Weights of a small transformer language model: 3 heads of 32, a variant of Muon for these matrices.
Each number is 128 + 32 x the weight over its row's rms, rounded and kept within 0 to 255. Layers, rows and columns count from 0. The size above them is the row's rms in percent of the matrix's.

# layer 6 MLP up, 768x96, rms 0.18, rows 258-274, columns 0-95
size [107  98 112 107 106  91 108 106  98 103 105 106 102  98 112  99 105]
[[ 74 125 156 142  94 184 129 164 161 151 163 119 137 119 111 116 116  98 152 153 121  80  90 119 118 150  84 143  74 165 108 117 124 137 181 186 175 104 121 114 100 147 110 119 104 156 139  92 105 127  92 125  93 128 176  94 205 158 207 140  91 145 109 140 123 149 207 190 144 136 107 156  99 124  67 165  99 103  91 113 139 109 118  93 107 123 138 142  74 123  71 133 150 183  88  93]
 [148 142 113 123 159  87 108 157 173 128 181 136 102 105 160 161  73 113 138 157  83  96 142 136 136 148 124 170  44 139 107 114 136 148 116 100 145 120 114 159 121 133 146 179 180 147 148 169 136  78 138  66 139 101  89 115 139 158 239 159 142 108  93 160 101 148 101 152 105  85 160 108  81 123  76 127 111 130  92 187 129 133  99 131 163 110 110 107 121  87  81 126 134 147 130 210]
 [210 164 172  37 126 129 158 115 112 123 160 167 157 103 118 151  99  99 139 128 113 163 100 166 144 111 127 142 104 148 146 172 109 166  59 167 152 109 112  63  95 146 140 168  70 114 131 172 158 163 128 111 133  69 195 126 115 112 161  67 157 126 109 124 132  96 142 122 103 106 127 126 134 101 168 112  98 144  76 137 184 127 125 121 166 158 109 134 108 127 179 194  98 129  87 105]
 [134 195  94 134  75 160  44 118  95  50 177 108 148 103 124 186 178 107 137 169 143 102 104 161 147 105 134 139 170 167 146 115 100 120 121  78 135 159 104 138 143  96 160 123 155 102 182 167 188 104 107 152 130  85 170 101 140 162  96  69 124 135 126 119  88 161 117 115 120 124 144 110 145 150 125 129  95 166 122  93 132 118  77 132 105 148 116 130 115 154  74 106  50 125 190 148]
 [105 111 128 125 206 134  92  99 143 159 147 200 107 108  68 126 195 100 139 148 130 160 119 118  89 151 163 151 152 140 154  71 109 162 167 181 114 115 104 169 111 140 147 146 105  77 145 100 157 122 111 170 191 133 112 159 124 153  74 154 139  82  87 133 137 126 112 193 151  52 115 163 147 150  68 129 163 126 133 126 169 154 127 110 144 144 103 155  92 124  80 130  84 161  71 140]
 [209 123 108 158 133 141 161  74 174 143 144 120 131 105 109 150 108  99 117 122 116 176 168 135 115 126 137  68 195 155 166 144 102 119 171  98 104  60 105 138  95 128 103 104 147 163  87 147 157 137 101 122 160  88 150 121 107 129 139 100  72 160 155 109  82 135  95 135  89 104 142 145 151 107  53 188 166 113 140 141 107 163  83 174 179 152 106  73 149 171 157 189 147 162 112 142]
 [153 124 120 140 134 117  92 214 126 179 155 121 126 118  77 137 104  49 108 124 134 169 137 139 114 143  91 223 179 137 130 155  98 142  63 131 174 114 203  75 114 125  95 150 103 110 158 105  97 111 128 199 140 152 122 113 152 114 169  97 117 184 113 145 150  89 110  90 126 112 141 122 122 170 146 128 102 133 145  66 143 116 138 177 165  93 109 114  90 144 125 125 168 115  75  97]
 [ 86  88 134 112  77 140 123 116  99  86 129 143 110 123 125 243  78  96  78 117 124 198  89 130 135  98 108 128 128 137 119 155 188  84  98  98 107 143 185 152 140 120 117 135 113  81 100 160 175  64 138 109 131  97 152 146 127 152 105 142  82 183 143 163 145  92  99 126 155 127  81 141  93 118 139 111 154 181 108 116 139 147 173 152 190 135 212 144 102 148 121 127 118 126 151 104]
 [110 101  78 163 126  87 199  84 143  99 107 115 113 100  75 143 161 156 144 111 133  82 118 128 135 188 133 215 125 158  79 170 161  87 141  93 123 131 156 105 119 111 152 119  99 159 108 147 153 117  87 109 168 137 164 100 140  71  92 122  88 175 115 102  88 176  71 187 187  63 136  98 146  99 129 135  82 123 131 124 160 135 175 120 127 131 152 192 122 154 142 108 130 129 151 104]
 [103 172 102 169 184 128 139 111 122 115 167 136 135  77 117 120 152 167  82 152 182 122  94 140 180 173  72 120 141 133  99 152 133  51 102 118 135 123 175 128  67 152 150 186  83  85  70 117 109 150  80 172 162 111 115 108  59 189  82 175  98 100 133 135 163 110 135 136 175 138  98  93 175 154 127 127 148 133 106 128 149 185  99 131 120  99 163 111 118 108 124 106  99 152 159 113]
 [148 111 153 152 111 202  87 124 225  58 169  79 103 124  71  98 116 140  82 138 129 113 124 140 125 170 122  73 115 164 131 146 173 143 149 146 107 109 123 158 128  88 193 150 155 131 114 143 146 140  64 133 174  90 171 144  75 136 147 114 113  98  87 122 156 120 198 148 162  85  83 152  96  92 148 122 114 129 141 185 136 126 124 108 145 159 166 115 122  85 152 117 146 118  86  94]
 [178  95 126 194 145 109 177  95 124 115 159  99 155  90  79 118 115 131 136 132 157  94 103 115 133  79 115 115 141 122  95 166 160 150 172 116 132  98 119 149 131 108 149  67 149 138 164 114 135  91  48 124 155  96  91 140  80 114 108 151 174 202 138 114 118 123 153 139 174 149 156 117  91 132 161 146 123 108 143  59 122 155 208 114  59 162 139 124 121  73  89 170 125 101 173  86]
 [123 133 140 163 111  70 116 130 113  43 104 106 143 128 127 138 136  50 179 124 109 154  83  93 117  97  98  80 174 134 112 194 156 167  99 127 143 126  93  97 105 130 160 112 120 207  79 144 131  97 148 128 144 124 191 148  78 107 131 155 146 207  73 150 128 133 105 153 165 155 125 102  97 170 142 105 188 158 125 137 105  92 143 153 124  75 155 152 136  96 144 179 110 138 148 109]
 [ 89 167 125 155 144 197 188 142 133 124 132 124 114  74 123 125 170 154  60 109 141  78 145 121 142 156  54  77  71 147 165 110 111 110  52 132 127  72  70 139 120 119 144 185 158  96  90 175 124 120 152  66 138 168 107 166 146 124 213  91 123 139 133  93 113 146 154 128 129  97 119 102 127 127 117 137 127 154 130  81 133  70 145 149 143 123 153 105  98 109 169 109 171 121 140 138]
 [177 143 171 175 124 126 139  71 106 122 119 100 132 143 117 133  82  80 132 151 148 168 130  94  73 167 159 129 125 128 149 112 153 121 107 137 151 175 130 179 121  54  85 153 129 104  67 120  82 148 187 167  96 128 119 131 157  90 134  66 143 147 117 165 136 153 138 184 124 134 159 127 156 118 130 104  61 188  63 199 121 153 116 100 101 120 200 140 171 108 156  92 131 143 146 116]
 [ 91 160  81  83 165 114 168 153  63 134 114  84 129 115 111 131 119  89 166 128 196 118 122  81 129 121 104 161 156  65  70 153 148 101  93 149 151  72  66 188 206 157 110 142 144 119 128 101 104 131  93 119 132 120  95  83  83 139 129 163 112 117 126  85 183  98 157 162 119 156 116 117 124  97 117 106  92 145 146 130 188 138 123 163 147 211 149 106 117 119 154 111 126 160  90 128]
 [100 123 123 113 142 119  83  97 112  86 181 163  78 142  86 160 161 116 175 143 173 118 150 106 121  99 141 123 180 134 160 123  89 112 165 184  98  64 105 164 141 173 157 127 107  69 102 169 192 103 132 110 127  94  96 128  98 160 125 103 116 128 130  98 147  89 136 151 159 128  90 107 140 113 133 116 245 156 135 132  93 166  59 124 168 125 167 189 121  93 151 105 134 141 121 129]]
# layer 6 MLP down (transposed), 768x96, rms 0.343, rows 258-273, columns 0-95
size [101  95 110 101 107  93  99 103 100 101  98 101  98 101 113  97]
[[161 100 155 153  59 124 158 189 120 123 108 139 129 188 105 135 106 161 168  87 139 175 125 105  84 184 164 111 114 186 116  79 131 149 141  97 137 113 150 102 111 141 138 178 128  92 125 167 104 143 108 107 169 143  94 134  96 183 132 170 158 127  68 186  98 176 101  74  91 128 117 121 142 150 100 134 113  73 169 104 155  98 113 171 119 147 112 156 110 158  81  81  83 174  76 126]
 [168  95 137 156 165 207 155 155 116 148 149 140 169 127  56 138 141 125 140  55 138 159  69 125 149  95 158  32  87  70 155 119 111 171 148 108  90 112 126 137 111 137 194 144 130 176 172 120 123 131  93 142 132 170 108 126 107 110 112 194 181 128 150 105 110 142 133 104 128 138 118 130 133 121 136 142  85 143 121 133  87 126 126 105  93  47 150 147 141 147 123  52 167 125 120 114]
 [130 169 140 157 134 122 153 156 115 152 180 104 197 129 107 153 122 125 152 107 122 147 113 157 105 144 109 211  92 114 138 113 111 141  97  70 123 134 151 122 142 171 116 115  32 135 166 114 173 141 129 121 114  63  68  92 113 100 133 145 104  97 149 148 135  94 110 122 161 104 163 150 183 121 120 156 199 182  91 145  99 140 146  95 109 101  27 116 166  77  99 133 143 148 110 124]
 [ 58 206 115 136 111 124 128 151 114 118  56 116 151 134  69 109 165 109 128 175 137 123 168  57 154  74 192 139 138 147 121 156 137 169 139 128 110 132 159 113 119 134 113 115 200 120  97 135 168 141  95  78 126 136 120  93 169 151 127 129 104 113 194  35 162 130  62  66 120 110 130 146 155 171 129 148 122  98 127 159 160 145 101 153 118  92 105 131 130 144 180 138 130 130 107 118]
 [ 91 193 190 142 145 147 110 126 145 107 150 168 130 158  89 140  82 135 136 115 152 109 142 135 130 117  78  88 176 100 173 194 137 101  39  72  82 129 142 162 109  97  88 142 182  95 160 156 110 156 125 147  92 135  94 184 110 150  86 156  91 123 139 124 103 155 113 130 109 154 138 128 113 131 168 150  86  92 166 122 100  97 166 139 181 124 142  97  80  95 107 155 142 176  64 157]
 [158 102 125  68 103  93 139 151 160 146 100  99 103 120 167 171 103 152 136 144 147 100 155 175 109 125 151 127  96 140 111 116 133 157  83 180 122 196  98 168 137 161 125  95 106 155  91 178 177  33 132 112 161 100  82 112 180 104 137 119 169 130 185  93 150 115 124 110 107 138 147 106  93 144 160 104 159 107 187 166 113  90  98 140 152 139 189  69 122 102 152  88 159  89 158  95]
 [151  52  55 175 135  98 107 151 135 134 154  68 110 112 195 178 151 115 111 110 198 112 193  96 129 106 119 119 113 183 141 135 141 117 101 128 162 150  85 115  63 104  91 108  68  73 179 144  99 137 154 150 137 113 141  97 133 140 144 107  96 113 150 110 168 152 109 152 101 148  92 125 124  97 129 103 156 121 120 167 127  66 186 160 115 174 129 151 132 166  78 136 147 121 165 165]
 [129  92 121 100 104 133  92 165  86 151  90 110 131 118 143 143 123  53 203 153  57 165 116  97  89 145 146 131 169  79 163 116 127  88 139 148 173 106 112 128  85 107 146 140 135 123  93 162 103 139 151  77  98 142 181 162 138 132 104 179 161  94 118 129 116 100  76 117 188 115 123  35 145 138 180 110 144 130 113 125 137 157 103 146 134 167 132 205 119 181 176 141  91 138 147 132]
 [154 118 103 113 184 123 150 197 169  90 104 128 116 118 145 114 119 102 187 150 130  87 153 148  97 119 148 219 169 146 176 117  89  87 120  84 105 162 119 105 144 139 107 144  87 132 178 102 132 118 175 149  89 151 158  67  86 115  50 142 109 110 157  82  91 167  98 122 196  82 123 140 137 143 149 147 129  81 127 172 128  60 113 147 156 151 132 138 100 132 129 131  64 146 134 131]
 [165 111 180 166 142 112 112 114 129 124 113 119 126 102 162 172 178 140 163 159  81  91 209 192  64 137  93 154  90 114 184 112 121 154  97 163 184 139 102 108 141 135 134  95  44 191  73 150 128 166 138  91 176 109 121 180 134 171  94 114  90 128 137 133  98  68 140  88 136  98 138 133 154 134  78 145 166  91 100 136 156  96 115 136 121 110 125 126 134 126  87  78 113 138 129 132]
 [105 125 160 145 191 153 124 121 139 118 147 143 144 147 172  99  76 130  94  73 167 138 149 160 193 129  98  80 142 109 123 129 113  93 158  75  90 178 119 148 116 125 151 122 166 174 164 120 117 140 105 138 130 108 144  32 161 112 120 146 183 142 156  83 112 118  94 126 151  99 119 100 128 172 123 135 126  42 138 169  85  76 133 100 115 123 171  63  75 119 124 127 139 199 158 106]
 [165 190 121 195 167 121  87  79 150 152 161 161 153 128 106 111 143 125 106 142 133 112 143 117 138  91  94 142  71 123  94 173 135 149 138 150 117 150 111 113 135 144 181  67 152 114 132  89 179 125 174 123  71 147  91 102 116 156 153 102  69 149 136  92 139 157 133 103  77 101 118 130  53 130 186 109 192 168  83 179 160 131 119 127 110 130 106  64 157  90 104 141 121 139  90 179]
 [117 115  62 140 173 111  53 149 160 170 126 112 141 110  55 152 104 138  71 144 121  55 171 190 160 112 115 165 167 128 107 103 130 128 126  98 131  72 112  92  95 122 154 121  78  80 160 189 125  92 157 134  89 125 116 110 143 165 113 109 104 153 165  92 118 146 156 175 105  98 106 136 132 137 119 148 172 100 110 182 150 121 121 181 182 158 105 165 109 145  80 158 136 116 152 171]
 [118 160  58 102 112 154 108 123 161 129  96 143 106 114  72 145 165  85 110 141  69  77 157  99 134 168 171  80  84 109 104  61 146 171  95 127 146 150 164 130 138 190 121 133 120 124 121 217 168 116 107 177 157 137 115 148 107 147 179 131  91  96 181 150 144 121 144 124  80 154 135  95  85 131 118 105 134 165  90 125 111 103 152 151 109 156  57 153 196 143 134 103 162 143  95 124]
 [110  83 144 127 110 130 130  89 135  91 119 123 139 128 105 125  45 122 104 141  92 169 118 161 129 118 129 118  95 143 113 183 143 182  73 111 146 157 133 162 157 161 146 128 124 147 116 125  97 149 159 115  57 180 103 215 115 122 160 132 125  91 103 153 127  98 136  83 126 169 130 142 107 196 123  98 139 196 166 121  94 103  43  90 146 136  76 104 205 119 158 104 143 163 160 118]
 [111  81 136 122 119 178 143 154 155 191 100 148  90 134 193  82 132 159 153 102 149  44 140 108  66 142 132 127 154 150 157 193 131  91 178 135  91 112 142 122  85 143  76 121 136 161 166 110 147 125 100 149 168 157 134 164 137 147 131  78 192 146  64 176 108 117  74 163 114 103  83 123 114  96  68 152 117 146 102 140 117 116 118 178 102 140  55 134 129 145 115 145 132 125 164 122]]